{"n_head": 9, "norm_place": "pre", "positions": "rope", "tie_embeddings": false, "init": "normal", "init_std_o": 0.0, "grad_clip": 1.0, "warmup_steps": 200, "train_tokens": 448900000}
Each number is 500 + 25 x the weight over the matrix's rms, rounded and kept within 0 to 999. Layers, rows and columns count from 0. Numbers have three digits each.

# layer 8 MLP down (transposed), 2304x576, rms 0.124, rows 2024-2096, columns 288-383
508522507497493569503471512470474524494483457514519482480548461552532471485478521490498512524504533497500516510488517502530516514513496500466499496528492509518492481499492504511492488502522464509538500504500527490496448533502494462508484548500475509497479494501561501501494488503465480482
453512538523503499515516497564513468483520525518504499497483455493528453498515530511492493488501503483510499503499518481464531452493453491464474468512520461527500486475501476497483510489492486486520474482482536550492525497477473497519512525510495497491504533520526460511546484504507499502
526491550497558517502490485491519504499521512572530506522487484495507524475441500495497515552513515501475507502518549470475499480517548482474465499481538503436489525513514518518480481490495496470469482529513500455490506517515511476522504493508477478496512502454508494486496538510542465515
515452495533504521452473444464519519551525507559537499489528458481500508482546463482494487491486501543519507460478487458495553536518528475495516510549553490455478547484481503494521495463479494467495456505519463503454490520523455522488478493436477479500510459505486500492498499489490451470
501523452492521469476465577492502499529541513482524488453488487487500441507491489539511504510425499481526543486520465508531487466515480456496548524517469493530504469516407503480502518494532524505514582491465518504503529511450474490487498498491522486500486561482479488537520495497501442454
513533482468508478477496459539503492547476505477480452475435485523513490526490529514475507551489459566508461529497541504469525503490510461539482463518510521521511526512466531459492480488511476474501491534468502483532528472473503512501483451476502506459537544446470513482509565506505513462
556517514486489546458540502494504528497480527511463495503492512449479487500463509535497541470466510523480559461505596518484533491502505474501468508496479462513543503497488477532451521534491458479505522519501484509539456531537503496524472507522495517458505482513500509445483512495504513490
508481501500513508474475521533505540473515502525548492527520471430516481524510518483528516542478529506488512526540482516497465480472498511552479440510501477438513461480482486483502532514512512477521516501531517506510493509519487498459503520486482487437553484478494529528533498480507515525
467498493476523515505569517516489485513495487490520532471511510541493485543562488508501521477502520518548530507509540512483494535503485497520513498520510455490481506532526523513486468472472473515459482516473447500508520450511503497550487530529565499544509471501497490567514496508482492524
517518457507487494501498472512517509492500461525557489474511488510474487516483527521451514530577505465534493506489462468529497483487509546523504484496504533534477501485519491517453474496506498519535504529496507497517527492508529523541480513501448485553543554519453502521475504539493506527
515515506470488474516539503502484491523503491497523511471479487502453511526514502445521516497473503482509507501500476500502492475487514520434515511529489514522495486502499537520510514449529523469484490479504549542498473525451497514488491467513537525533514477502546498492440484492531487535
524524482498514472496536511498464518462484459483482544515493479460490481503540519492504521453518507471509492492462502506498535546518522508480512560477475507503532491476501517509510534519521490484540562485488469506477536500495521529474488510512502495486489422510466555509502532501538519481
501514496516504474518503548492537508501487529486520505502489497473461472504495507465516475500508458525540458524549538493482493463514476476556508509487498504491550519516493475518494490508511493467501493525514525515487538525500458480466487516461460550489543469470520479497514477460485504507
489513487543468480513503526517493522463491485494500496485510514492546502473500488489491423518515512486502539485513516512523495483517506552506508564483510512531487488533539496494486484476472506478456536541492523472537453494491519499476519481496481527478485490497503495490476488487520526509
495501496506512484499522517534517517529526510525513508522547521501518479491502483511492468490509499533466477505504521458487483541475477482498524492474512503522484498512469529538535514534514503493510546487485531481477519459505505548522494497496484512484489477515508510458477551521528484508
540506496522501534500530518504492491450487524482484547485506461533523504459521511493533523515507494483483522515482509520507476502483494504506498504507477441504469457478515460507492465505467510541534488461525473518464511469466499489522495473502484548501502501492536481492507500504439533469
500504486513511554487478516514539526463510490534481489514495509527439527470485499500467488486488510529528496503492479472505508490480563467470513501508474545466457485530525516495477512488508483516519541498497495479496472422515501527496491485524479451561471482483483499505505548494504458518
482482510479474474490476478502518456499516504523488571486490494484487456488466513504487526530497472446523468520470512447491535457484533498541425485488454503464495491480508497505476482494496498531497552547495500487514492503490489550485478503492502463486541523473555540429497440511473526538
490554487510505460498475439485519507510488520518514538481476510504525476480503441487503512464427518494496493530521542523522570532517543503471499501571515496500495497491507498502503506534471515522465502507503544526477494494517536518492460491490448490544454488484459480527434477493474502490
509494534504531510502477500522485474530508528501483529495482533489498507469471523482497530477477485503506483491416493483541542496536533502538508516522495486499528475490507491489481479480520460472502465509515509490530477471509509486529483477496528510447496501507476501485484534508513510490
515542457464491519457489479507535496503507559536475488501509440490495490501480514511506482489489529460486502578503489464508533517480469510464492493499512511494489513518501498520507515485519505515571507493509492548547510506478490490519514502484504524529507558550502496512483512499498490504
502519463518518494564523488568514511514491511514512464467484509476465511451483511506499508490523453508475465482451529466512522492532527530517525475500519529559508549508531502518504547503491522452460485486501500459513509521481494489459488514523521510488519490534509462489450480472546501500
479523515496463528467481464520517496512487443497486506478487496435483496484495492493484417478502505490482481517502475521513505497496493514501526464501519449506489521482456512509491509494518518517520566495532524521496522466521500522517493541499497541467519439501514493528498532459467502493
471465514475512496533480480502472491512476531496515490526467439497439472511466519465512551543469504553518458503496441523508527465494464478495503473514489535504504505497503494523484519492496480518472512526513487496496448503494523469475516539497488500484512512503455478478516506461510505495
533492523483512512496476472495524498449504493517458518513500566519464459477542531522493556478512471521439514495517519484462486520476484484484493474440461488479479507493526515498497485503497481493543495499546500513501513495475468569469425493495502464474462480500472490480503495487491472467
556521521508524476548467527523497473528510510494550497552517513537513530494507513479505462525503499529471553468546471488505480486509518470492472515475478507513537477467496496509464510533571479530469504520530506540519492501521551497464471443471484510541501467472515475504505505482489510523
524522489528556501532497480487467517525539469530487543499491557497542510482503520499571497517495473473506515516526479545477550518490535484491493530504509507481515459462500496488504470498452523563533504518489509531472451464519478519495496511538512518499534543503478501509487516466499507438
516468491497491530531494542472459476456531519478473508520467517490509524522528504502542480466483512491467527569455462511502466537517496566504481538522499478510490489509464503524490531522481461494472512520529515527548512539516489531555487510492535461531480535502492536493502544486479490435
494509481485537487513522502476535506497474518472494509469493466509443494513526472490480537462485474533487517495513504559496451495524495505501515452427454491498508468531546496471493513496463514477493501474551472496517487510492512531512536504495466475511549487493492520499453473474481496512
497517508478487518504520483468529491494494529486534513469470521510487518530483531493482468513513499497524505486477518528532526517489499499476506469499519498475526522508499519503509516494497505522540505476490507513522522521503495461495513475490511489482514492508501522497494478483496501508
490482523554494520484511511533514528491502475487486512478569501506471528487478429491483474485511497501497550499505501473560492519484498477524501462514493513488500477512522521506493461555472539501539492514520528511544516493510536501505464544555505493457503522504498489506495519547509476496
501533504528512494512500533500558481522499509511483527521495468454513530544506499515500537488520465501483452506492494461494493469488516511573504519515493458520507517509523475506544492504504523509547552459515493461508529525481497494486476519506528535481503513511475482525507545521540463513
469513520474535546500534506505463520484517512525515533546509488514442529483491529515503481501518499499454513511481522477470462505531532485506463455507497465501539525498506508511489526512502470473503492496476501486517521523504475520554469505517513523487502475479537493517485502500529510523
521509500472474503518474490454526469466545480475497527448465489498523527542491518494521550484493515496529488465565475512546502499497497495497536497560551527522499500496537518495535504496459477487489478474490517493488462491520484538529480506509525472523477500504496469493462507561488511466
535529451524462499498535526509501525531457505523486503462515503453559440552487501505478484504507488480507482520546510464470483445484479508480463532515498514560480531520492473503481502499488498492485441456508513500495441477519494522540539549476519472466484470540465501577447466475500531525
511476524515521518471531509503477462495515477480499496501544501474541479495523481545479489480523541518511493503536514492481499525512516493531553487504505491501470502538502515473518505480503515496509516520498496526493511484464467467515466500447502509504525518496464531501461527483522485506
506512519486504504525520460484494497464545525487486501520467492516496455471517491499498513488510490542496484471452499450522545551499487488491472482487522493524505458506494525474521500465526528534479478500526486470502495504513480525525478463501498507553459483543485453465470468512487513499
470519528524535522446479471485487529533545541510500513498463492499475529529517516492510449490472538509469486511478494471483513512523497494490486504465498497476455510473465465511494476508483503482483542508463467511487460479545497488544473524435430477493503541505419482466496543508484534487
477492474529517503489483491486509518515485496506494497517548480476490532535509514529528470512473505517509476460493507491466531494508474501395451493476508483549467501495454445480470512492504447537507510490516520518513503520490527514510532477482518532487492531519506472504484462469467485442
514503502471489521466504448507473520430525500475486476480498470523498496512489476549489494472508493508495491519461484454480500505467476526501538537550490530528510514527459564512515532503510484538504494535515489523498504494476522487485522483491485490467505473510505521525510508499534529470
497483510453508463513556538491500460532527527488482488516467506506448480498504534544510456511520530520539523516466463479500504527512485523473529466473523483499479467498457496514505515483563501473505469514506487437517502508529519475538498481503512446507535506482511496532488510503484469453
517511508541517492502505518504510513457583492446511467516508546495496500527470491458534516525507514486489536511518543533511482516502417510488490486506542477495511466504527502508500490527495511481499483472515495540491492446524504506515505470488487533498499491503499524457510475520501553518
496456489489456466484454504475505536522498514472483488489492442463506490481500520542508539561489520493473500477530526503509512486490470493488487477523473541450464518523524500407487503499503457485478484501493517467481510501474472498525487541483499477520524499475510446521483510472511498471
498494499470517511526526525498533498501541524524484491468470462544484486495494510501551551521474461519494467505494506495541516494468488487469500545483472510537566502522520535458517480477491536468473520523484517529499490491510509508585470569460515553519487487499458463480483461471475502468
514509489485453485531486519469561537480485505505504511501482514520511502480487495501491507487501519523505511502523483473518483476511535512461523491489482486453458525527570492493550413446533493496530540537497507478543481505525481495526511506519517489509524491478452492495467508467496478486
505507516504522539512474512523522510521491465451497532530476480509532528488462494509474464479503530485528504503545542485491488499537518495511507503487516514485488498531495461584420482461509510495507480493510471534485459509482571483485531532500501482483505521507505478516490500516504475508
512457440500503485456473493516481507525498518507511551487505505463524481472459486456568512500487519488517467549535509484482531477509507528508447494472477498454479514469491487522511527521449501535497490515501479497554490494488463454492503542495517528508483492484525484460477471522486458537
557555444523522505471479479458494460517487517493486487558534500529484490517477528469480481481504507433517492487487447509498489483464481531520512463517428510452546496500473506501578510500508512531468457489453537493482498561441492461495513495528495486485516558525503509428487498505510515526
478500480559536540493530531513460474533506533499499491520528531528487474508525488499501501487498580527437495497498455504525503530478487480529513507488506556479489482514509499482503507501534481537513499502486518554457447536466515517501499530481508536459478515497491491482519525507465505505
548485473498517515510474506510519485510483518489565506515502517472518490524497464544478523528476546548488500492457498518504512503497497501466537540465518511475522481471464569484500539545488467479473466476524534481517528494462511510530525508510470428522502493464456464506516555521490522518
490478531519488475506514566506481485502508497482484489520552495505471520509495485504477503530485524510466508493502527503516540530490505493539531471536533514536472499499533465487538524443499496544496515464522536486537491454477504484499537531514502503499497501466532529520528508510496470541
544514512568474507542516471478437484479497478440521458536508523498567522546509515486512470486460487465542479453502464469472525479520518512459501496502520541505531542527467537550522517483471492488508509489475500510515480517473490517490457536467535460523507560492493499413493476518472497477
506521546486521479524486473534561465490482510489521505488507520519513473461507522424498472509488479526500476483527503431502487507548494506488486507505480511509500493447474466485548459523491521473478553490505511518495481472484503498466505523471514504528497540511504498511522508490488483459
535534517505494493511514534489507544494565490517503477500505548523500501510493499479472440509482456475498512530500534467461535542511487518475519525545452498513502450524496472483510508493533532467473519499516523489480486469530506521475501491513489504501507502467501518455495479503517482521
451516525507520460507498536474491480505510480520461485507486486487512533485492526491467552475499515502519502515511495489514464548505501512538503510508492498491453543511563448440535478499549477483495486508579528460515492522480485459467502504492498516510501472470550480503491497502478522460
502548493540553520486506501490479515440509502497490487522483545485503491507548458509503500538482504471485552479488501516530504497494547496523499499568505480508533513507484475533523478502500469471455536472491466473484465487441549472494540497506515501488530506471522515482482527493491544480
529446464510463544534514486539474485454490528490515519474483492477511477500473513534529548473484486448488492505478552534518499523504510477472532505527527472536493533517512496515478511509494497530488464483449470493533536524482494508513556510493508487504475501468505535489532497485482495529
483494556510528505498513490473508501541528540481469475477493477491540525465506461514521513466480466507485517494497467527500493490512478509496464499507539431497497495487470477531448528518493486529510481503517531507474466456530532494531486481479496454519454507486491468534516506468559450495
504516485472547540492514534503533475521483487431490513490512526545498494509506507475534502531461485481522495482500494498484476485523506534463445491457503492515463487486506485525502461466494502487496480488513490533510535498491503488512452495528554499496493517509513482459485524527522554484
519527433511526484516484548469510540506519510484483491558480453475547470447496503459456507524498497484541483511471509460496526540546510504466467539527473478495487493493509499471521494479527536485516505515502526502485482487496495495514529492543523482488510521491497507547519521538499475525
507491512491484476522518542548521472501482517480498499538502468512507553495484491512513506515499492466504520503468539542523449513491491531518454534494499476541504496480509473507497519509477521481530480537503513506502529451487516493455481498467431474528504520511518514513483481460464502513
487507518485493446486499505490474506501485515502504488488510485474489506488443492522489525519524492495556503460436478516488508507524496476553481524493480468487511467550512495466484484466471549469465518432492516511476518486544532513487475527483519556537537519444481516495513523482528473456
547524500492517537494483528464488521525467497488561533475476519479470485504515493514468492477502495485526490513514513494527522508504537481546445478508507523484491474473500517485463535523560513497467503509499490539498488466500500505504495461490499494536480489555490471495517505529502506503
516534484515467523523491478510503498457483510507471481483514519462476480494467505492437499543534498486523519492485530505492511511491486507485491486526460499493510492536496482463457498463497467485454468531497499512519487515486501480481552524527510527529475492448506519497503550506492510526
492446554500529467527468470533485496511476461514515476493493519523481436520520569507516519494476463491506501460518558519519533493504481489482510495492456518521476541496459533469478487502501495487473485487557479488527506501455500513558525522488505488481521499527533504466470485491491479510
534479494518529458481485494497496521498512533534484487523522490468483505499491511496508486466494493541483479514536569477511478482492511489588515507491511526502484502501535487524493496489481448545518519495508468513526466499480488503529521503479483472512496476524521524492461517490510523512
488514486496499464440491510496460428522446444539528490488496540510522517511498499513495501499478529499480469500511521472494470521477477500508476508511550527484508492509487484491489510496490508501478486479542484500462539456526479513504458472516515496502455468538504473504474494508500500488
520514482483476503444462490507487506510504522498488505518532470490483478507468511526527477496459517507512491481474521512506533492503507497513479546507520493468531502479525493496498468575523496515431489558505455517524482510497462478507476521499529464535494483484519496518474551508513501525
456517502533516492473512477525521459511531488474527473490478508496442510535502492491456472508464491525496484520462537543490494508492501513498488501475492500514494520461487511494511497517504475522484506475507485479494514506488501472510516529476518451490506500530503496499537509506523511488
537529493492419499522509522491511501500505486487492470497523521476453501454535477482479524505492503511515523528494488523519462456471556508496534461489474497514527555511495493488465453490528522492513489506517528532493491528466489511492491476493564469473501510535496525505530524498514537517
506482530549511526496504511548529473459520475490513484499506502508490539500539471522501452493537539464490518494537502487515504533480467443528466482490533507497485501482516516504539499511462540495508530457459495469475469529483533488430510535484466487497532516469490513473503539453493494464
509484541537475572526494488491499498502545485479505504526461479507473548454491485506489486482481546513504508483453466547480488490510520523501525508518500467540533499500455505498536518524489515523445520501504524546524469485495487493509538502506517499503506435473524483487537480513474567510
500514540542518493506522483534500481518504505517496489507566506550523471485507514528458572495493488524496497474572504470480480486482524480545479467528522483517508495503487455495566524439453522487459480487517492524500525489463475538482503477491491482504504497471515518505457528453492457510
# layer 8 MLP up, 2304x576, rms 0.127, rows 2025-2096, columns 288-383
518483457476531538470554552504500533480515482496535484479520499509505538556524525514541520530488516490521476504473452496523543464451465535518501499513533460511507508500488543520499523522460519498508461494487496500501506492473487543482548505513484468501506495490522495490519542543499551462
498470490478499506508514508481514514488532519509540488537471522477507507525482506474494514512515485494512480526518465532463494513526507494494491478465500496509496537521524505502464488480466490514517523459508502520502552493489488501536489478542520525509489504451510477463491482507459457538
502507527535523471455494546531524481509527526469507513471546505513467475502509505471515484468515519489488502536496511467464489474506452520463512498525508504498492526491516527442522496489489489501497500512493484485496491521489503503475489518507502479474526506489534494491541508525521489506
533501441503500499458511509542502530501546484535487500509518479488492474505537501490473537477448500494488526485484470495470458469518509469480510531533519482518431464483512476501491491477500539423497503457499519495486485495526474471546485480494498491507510461499507494502516465454495546504
496507502516514491471493504486475505544476548494479511477514471479510493542457498457519546481480461493528449546528486531499478483505519522458495484487561511527479536493500493484518517459480508522525514517523466495544493410493514491528481457465517505509503487502477502515516496540514498503
519476493500497455483497452500467494507562503540485512503477494495524489469477490502489481520507529525521483391454497502505480483480487448515466468469475494491498517481492470439489478587441486491488467490474475476518495503509535512501515484499521496510486497447535493515488443458470458519
518538533547535500497476521514505505526542538522511510512532473509524493479529471504479529516504529484460489527506505486549511520539514533494480488472525489527467486528516454497482521453477484464503498483503508488473492549521506468496481475535504467463491541521510527532521544495468479520
554515502517466521491494507494523493495498482510450512501513546526531442509494500545513520530495526540484481488522496501540481467501513453484506516487498500494518484509504506482495468500494477457509487491471493506483510496522510475501512492514487537487491485490494513482519483530554459503
490486482515522495480494477523503501501458521547503501498533496515510530509527516511490513516481500473483442492498490514467499498477547513471508542521509489493478549497541488490528461520490488474494507502510490515504470514465520515524528444505502467511549489537547552510509554528463517522
444492531546469477503480488516499485508521532503502526496484486545489515456481474464536530492482481501516494549509480491511528484525527528476490481490510498527503515483522525522480506503502531488519486511505511500484473512520509507467510525515536489501516530450479521474475490501495501518
521466462469502509523540457472492469522539519522527472515488513513542540502508504489490492516499501486517517475484496494501476521492543539501514509467447479520496528534529474524519508500505501500489496476495479486520515486525456489514497495499480475506487495527530501510544486501535497482
508517505512512542481501476478518478505480511479492486516505531476501526520521457516516535492485529487555489463538507446492464509491485546495547459501521497491530469520512530531508511473500490475482521461476524517503542498517546498528548497468491523483479488532525523512486494488514483502
506459536478518466447549524515497500531506532455487496537487476505523506490509502504502493496498486521491528501463510507518485512497492513474495493522498558492489509477490513514496548479494525465544489524473508506472484515518554557509497486529500488508479486514538492521506509473495471537
511497472444507540503496507525497519454521544483509495501542500475517490461509487490510496485499453482476498489465521510461523526507487525534531485522501510498520526521540504513498496518498523491499531465503492496464536515484534510515511456470486472424483468480475520494498528505465512526
513523529517511520501490521456466482494521500468520534510489512519470508468457478515491513452491461464516466476496534470486518508497510501514490489457501539476503560531532500510541484511505476482517498478490559476464500535490530474471476469519516478524487526522520516493514460507534513460
502470528474557508514536467531516474539521508493525546515504498490525525485486473547459524488490486512539513527468495500486503452462512465509491509530510501496523479469493497542470481522495517496494503535520491520487475544485512494460516475504512492520514536484494503527490501495500483489
528498474503517495551511547540492466519495519542478480516493553490489495458429495434528530503477496515498445465517491449482531502547494532523501488510440480488468513501526543496519505513529480505488493499506489527516485526474479496483513510487511479492540480464514492462490512504486483492
473481527502503474485527499533526477525476497535498493532494515506498472499491504507475506530484485514544497530552472490527491487537498520503505510494477525525500502480468541512487492518491522509522556534503496517494490496526475495491477512437471506491539522460508495518498513490496527521
504466507506523501541503483499455563510514477485514504514506531518528496516494514494503527545487521506514532521507493506514501499509503537501488500482523484494514524505487520493476501496486503458515548496528480517505486499500506484490536497512508511487490502474488496501506495538523515499
491473508509509494496495493511537582480506528483441506486483491475532511507489484498478470501477499508527532520497510530526507497533519519531504517478462461486517443482480478491445480500499493478464532507539469491514519505457540494487491488512524474476491554533528479502496473490524549523
529515508493482518521490517479505563529494540464537499512466543467480510534494470519511506497508497507485484541551508528491504517458500560508492516542486528516483537461529518521483550477516527513475487428513510505540496506490485509476476469513500523500515506471552493549532467478537471438
510512479511520510498502506472474548470462521510477493531512499534471520485515484472471496499488495496521521460538420486500517486449521587519474448480504527480557505523510523480503541497505509513527530513507535459514503515530489527491525517468494551508506513496507514506489534485523519476
540480503446464510541486537487512533485495476518513471512485497531466501497506487480473525511526475506482516503530500449462451488520492519485488469502499489522506513468552495523509467539467494478505496532547521448497544465565492498515462491478507445513509553536469485519498513492529523505
538496489504539507506528469471512489488478519498492466501503472463505501496543512484539518495476505519477499512506451438494473523492470528489501485452482501517527531514540544497505475525493507488488489493552505502453518508523545528491450487502466513459463520548518522532507521508513479525
504546526485489505469472511470513533491506522499467496497478462504489511470522503495470496470497512531519478471539494537513519489488521516493519538508482479535498565512496502501502513496485489476531529510512524525539510511506497468496496471505481539505505462526500504508515496503551529470
469500486513472533536495508493480505483524458521523489531524534532500541473524508465508483451502487497508513499507505551498467520495504435534495499541481501516472527493533520492525467481508479512457506473519525431498512465483517525563548512490516530516484513520525552507526491480525464553
493460518538463516471494475488457486508462509456448457513547507514480502491465473494496493506491507521524477486466494509519441512503519503500473532492529505519464505518492496537508515473500486503485487496494523477489539477501447535487475486455502510494508483484527496502558523442476501547
560501475490530489430535490517507549480500515483462499492534523496446500475510480466508511477474517437491490535528511534491473454559509491475493479480482494525515455495503506495472519467494495493489487465495483488536468502501496471506487475483518510507524533464528518492529462509501470497
508505552500519522523451471516493465517494476445494493505472552506535514503491518563498478525477526498502466499504487489495481487481464501513456498532517534499543505502529497499510492494464498515481500534489489545498476486512532496529519511489510475466490491503537498489467513520530488520
481471529543522462485485455504479521468504509502480514523487492474557521495459514487512488538477539476515492451552460505524444497473523525483556515489508516521479503536491464533483471481541454496517513543474521529508543507491500522519464501545563493491513516516525512470492508512515472506
528484498471512494496501531486515484532518516522502488495503539495500457496526508484489457546496488528512507485500488506487492514519494514510454511438516490479541453446498533495517481491492500509475492515489527482535482506514501490489501523517508519497510480496495502481502486467510519512
490525480515503580524483490548515475488501524530496470508474533506485495513505515475545514515475512507513519519533450548471515482537457512468480527492508464482521520483503499492503494527505485494508501487467477511559458513503479538485512503516512519497520569510478513504496491490509553480
521505489499479492496474489487485498512479461493517477516506517445491523504490491454491523546490491520528507514488484497520453502471526523524485464528495463479502485513485498503511534528502480481503493533544558523536514487476498563544551512533502484501504491471546498514500488481469494484
548449466477545514532535525470500485479514479449514542493442501525490526483527550465492543511493488472520506564497520511460506453472462520506534475491516482512529480516481520499509488501486496498514496525485468493507493519564479557512459495533487486478519502519509482523524509488520514440
464486461497536456518503515509469509491474498489505445533464515492490469514482477519497512487522520540484525475480495474503471481526504494567513535479501517505488514519523509511466484515543467510547515513477508548486472489509484509513501475529482463513481511507515523516547532502508487502
504481503544471484484541515489500512538513492512487460496513475508528522462483469498511500524503490507539537512516490499517476492511487486475521499491495491488520495470566484474464459493498466470508464449462506482510544491504482537500549520506451464504553501530474522508478515500500511490
463533499514514495460478481471531449511521524476479475508538513474483522516504513501538482492522542500476486499500567502530546483486489459541474475486494536504489504488509495487444505506498553481505495481462443429496493454484488514509491477467456526483549481504464512499506498509554488527
470524505507524515523498545500473490504494474501474542490477533492521523499503494488521520451508466427510519534519527522550507502455514494532542482516483477518497496507500519479533460517473520525492518494472505473488520472500499522462511500492524499518496529520471486524489514469505478451
476494507512475493515504481480514484475480491499498500545497522498520505474483554527499527489471497504510523461545523530508523493516441481517494475504501482525483483505507482491522514509479525472429468500477479530497475499528536504472462500478499542477481501503497497475473519490492518485
506504503464562497504495471483469555500550489504493485557504498485461526546500460475445493513501523498479498497529483482479520497484472517516473527485495467483543539503480482529479460496496501455555524497527560520485502503535472523540501468460521480498552520474508492508499500512491505462
507502457507532491552581512498472525477494539504495521514499527522525506521481497478492546491514497485486486495520539504468509463490500536496471486476521534494513488524524522461530504490537507484494491450510492512516526526512487523482515502544503536524507426517511478498474493520475508501
514485519540538503482503455482512496483509493484489512456474475481467475507486519508554498475531482483453497528502511491572513507452477511473531524463506534527459517503488505501495522503460502528490496429504466513538529503500514505540480476496519471534524499474526502476524484465499531512
519542516512492458499489520511513481491526485493502457552480492558516499481517483444539534514508539517480505489449546560479495498501505477494543476514524490516516528516487514519476480511485532504468486512469494496501504506482464544546455482500496481481521527515490510484475479482449463488
477507495476499496459528515501570485465474514529531502509491479513496476495450479517479508496489492431483499492485470530469539511511501562491505522501508520524500513504497527487482437473462551481498467486508464482509484484502492511468502499480493503503487468501501484520513491539457486506
516526513513523505482492546491504515508514485503489470532519493520510509537492483485478511552512499496497482469492473497501474547505500525517571510486457451488518536469527525488495503523485498498501473493517496519480461517507477498486544497514541501476487465513547501510511513459522505508
445510498469508502497498519530543527511497533447527445498470493533510553492409509493494575504514525483493518493464502493490478499509505449507509499490491503507512519538460512512500482498500513554547466487428480489480538474478547503462468494441538537507489496479498518511565483505489502475
505528474526503494537496511453497459504484522457506507523515477521526485479508499528539494505556517476505486494485506515517509531476502465498477511533513496513560533519409507525502531479462474534514469504484485493455540534483510487534496524519494509494507511494469507500541482521463511494
457513459515500494529489457500506460502503515524499519483507519470510473502529501485507460520487531488465492488518528466530513496452527519509523490504490507475543537513509495525474562500466461480485477501470540491515517466513508521490508518500493515490503473534535515496523490489515504463
551487495476521516509499494537514476536513510471526494546501496485523514487482507515484494492473513519442546522508486517465470515468502520495555496558523522493467490484470567457501487499489451493466455433496524465499489507475489469482524523509491489493510465446476516528488475489518467497
471533479525509495497521478490480467485508488458509482470513497487492506520482444525504506513492532528550520510480544484530497476501506483478454473490453515474498485483509488475508488463484555540469472489505509439508464533483546536517517480485512528501460471508529481508453485501517533508
480521478540507512557550500459472480490483480487496518537505464463486499516498473499512501502427530508529527524485473459510513481557505506518456481521487506528518459512503462534478525500497493485498480506494515536514527494498484502533481498441498483503513534539509519479483531475461487530
457466496481519456515491503548521464488488517555439525487481492522509476524501489513525505512501505467492490527536491481535484526505487518476524517450479503541484482487502510462486493534500480489501556472491453484518496496510538492473530492493503501489485497479486479541489508476512541490
504535519491460500460493464524513498500485502472525523492481514521495473489511522467490456502473528490543494476500496514500495472482512508584502529499499522522470542541502527534497506533496472506498487507484476540516509521503497493532483507534495531471528497503494474486475467521525480517
521524510496536474514525498504515512559504542512494526481480484522495513512461512499504502482493558460537521513516547506518519495519506494458456462494543481501520457476568504462522505521496531495483512544514479490491504489591429523476491500507515511518477479473495519486506494502461505538
490514457522492513499501490487475487495470532504499486472468489512537497532520498496501527488495453454538489473486518478511487498506486487486518485502471472522518476560489489441502476481463481462524457501474494494504515509496510534500526497500488527502536498527511545486489508542535499549
477501533525524517487503500498511507479521524515517459503528453522497531480498477523503493506487522414551484515505475526504471500477514515519533518481517523509521531475518494489560471452492530493522533523484520478522567495476499500482501517523499490437481526473479515492514503521534495531
491483457484466519461517469463500499484512518468492485504496466494494514484457486448502509510517515481483459535462517496506507481497526531474501523447492489493505560487470508497458509508538506483493515487485495536496502486539507508485549480534500515476469513493479487517497534542512493493
510521498524515510481503496474516478478499485469486517483483471533468491515511505507485495504460482496489467500506497505524492526537488504491508514441558513492533484480518503555463502453493506521458501540502505508519569482496494502530506496499516530534468495448523473453482498476523533554
526509482488498451523527516519492561483489467520504496508515526490508478463491500478506508516456477497521485515504516509539514523484521507462474487501508491540491471506527448506453534513466539486473491456540497505467514444480506483480496503483493491482489506447514491500484486504486511512
471502502510496490483511466515528499533506560491465499538542487505515498530497529500503540503516525484510501497524554501492513512519549485460493482495473497486491510484514518505455488496518513501528479493487481534518497523495556468551490485480523497492522476547501502523486501534448492541
495528487514517481470493485537475489531482499508432537507477502507495485507496515450495479474581506510488487516513502471487535528479458517493533479483456511477471500539499510478508483497514489477474505455459499475518503488493488477509515526535487474471498483499510500500506484524477459501
530506517492561479512493456463498510509512519576489505529503477496519521509489510507501500517502487484533517503517482510488487488512488504496519537513523506502450496504482459520518492542515488471486490500499486489523508536494469512499497514521516517527485510516531532509509479486497509461
491488495517541464503514475520536461514459512446514517519489458510526534484501497523508510514526576483471444471490524526457493481489474517481538480490517514462478493514498546501510517508531510523488467547500522503481522507523482515511464464469457465486497515518445532518548466483472505523
521503541505525530553521532495513513464477457469452500480514478494481487487481540486486501516524517485526507521498489477482483495500495527447507521495462478470503499472489474504501481556499495492488501539473473528547522542468463484537461452472511500495529502515478541490538495503515454508
468501491515530540484525493519494481526507536509520527490481507504489483503477513515511484523489511536460560465503518489484524451487475464516496479489473478472510513515478526480502485503542519511530505493496496475490524520490507484510525532537489459509543499457527488516504510477498507499
480462480490493520442482474500491448485472467490481459529570541535512510475516530458494471495486540484496526495495518508538500528473531498456492500521495566506506465500499485459520498544512509498524477501455511519503495488493514511509526448492487483481509476481504516532475508491458524526
463480504499497460499520508500531476509551509479490540488529529557552520511467481468460488472520492458512461498582517498473509449512514465504506500513480481480523495511503529511472491531504484464453510486472475541493496494522454463479547519539534565469499507532481487519476522490457515515
511478459485484477483505464502490482504517509471489446490532460449528498497497493516518518530507524498538537511476523504462494508461537530514449505505513507510474503499515493475471503481537539526497518532538479507501507478520481526559479516501480512477518488509456518515499490497511501491
512496489496443487451540529485490459538484500518496513465472497508516501479498495501500533544498494493513447489460515506512475477521479507498570489510527465514528516489492489523494510523532528499491475502484492499485490476494557516455511493478526497506438510502473466487496502481470487498
457497530527502517478536482540529504513447516517532475505489499483523546483452491483467515528493493486527525485512493523523507491475522455478521508485529455493487463502554551461469504524491500464462486442505479512510510485461514527483465486514440487449542509433529513504495503463499482497
489503469521518528481524453479483473503569501565476527471479485505490553463517501495515513497479488521495525504489518506510496488518510471532542500455486494472503491493501525472522467535508537517499514512489456552450530477467514502487527472494495543481507506496478470515517461470449532518
489461505530504527505470511495476521500491500569511471533499471540534529505496502523504471516506474511449530537535506511461507488465501496523478512517498455454477557496557513507444514482474513476518506448476484516503522488509463481546499482501496505513499490468465484513523493509482510497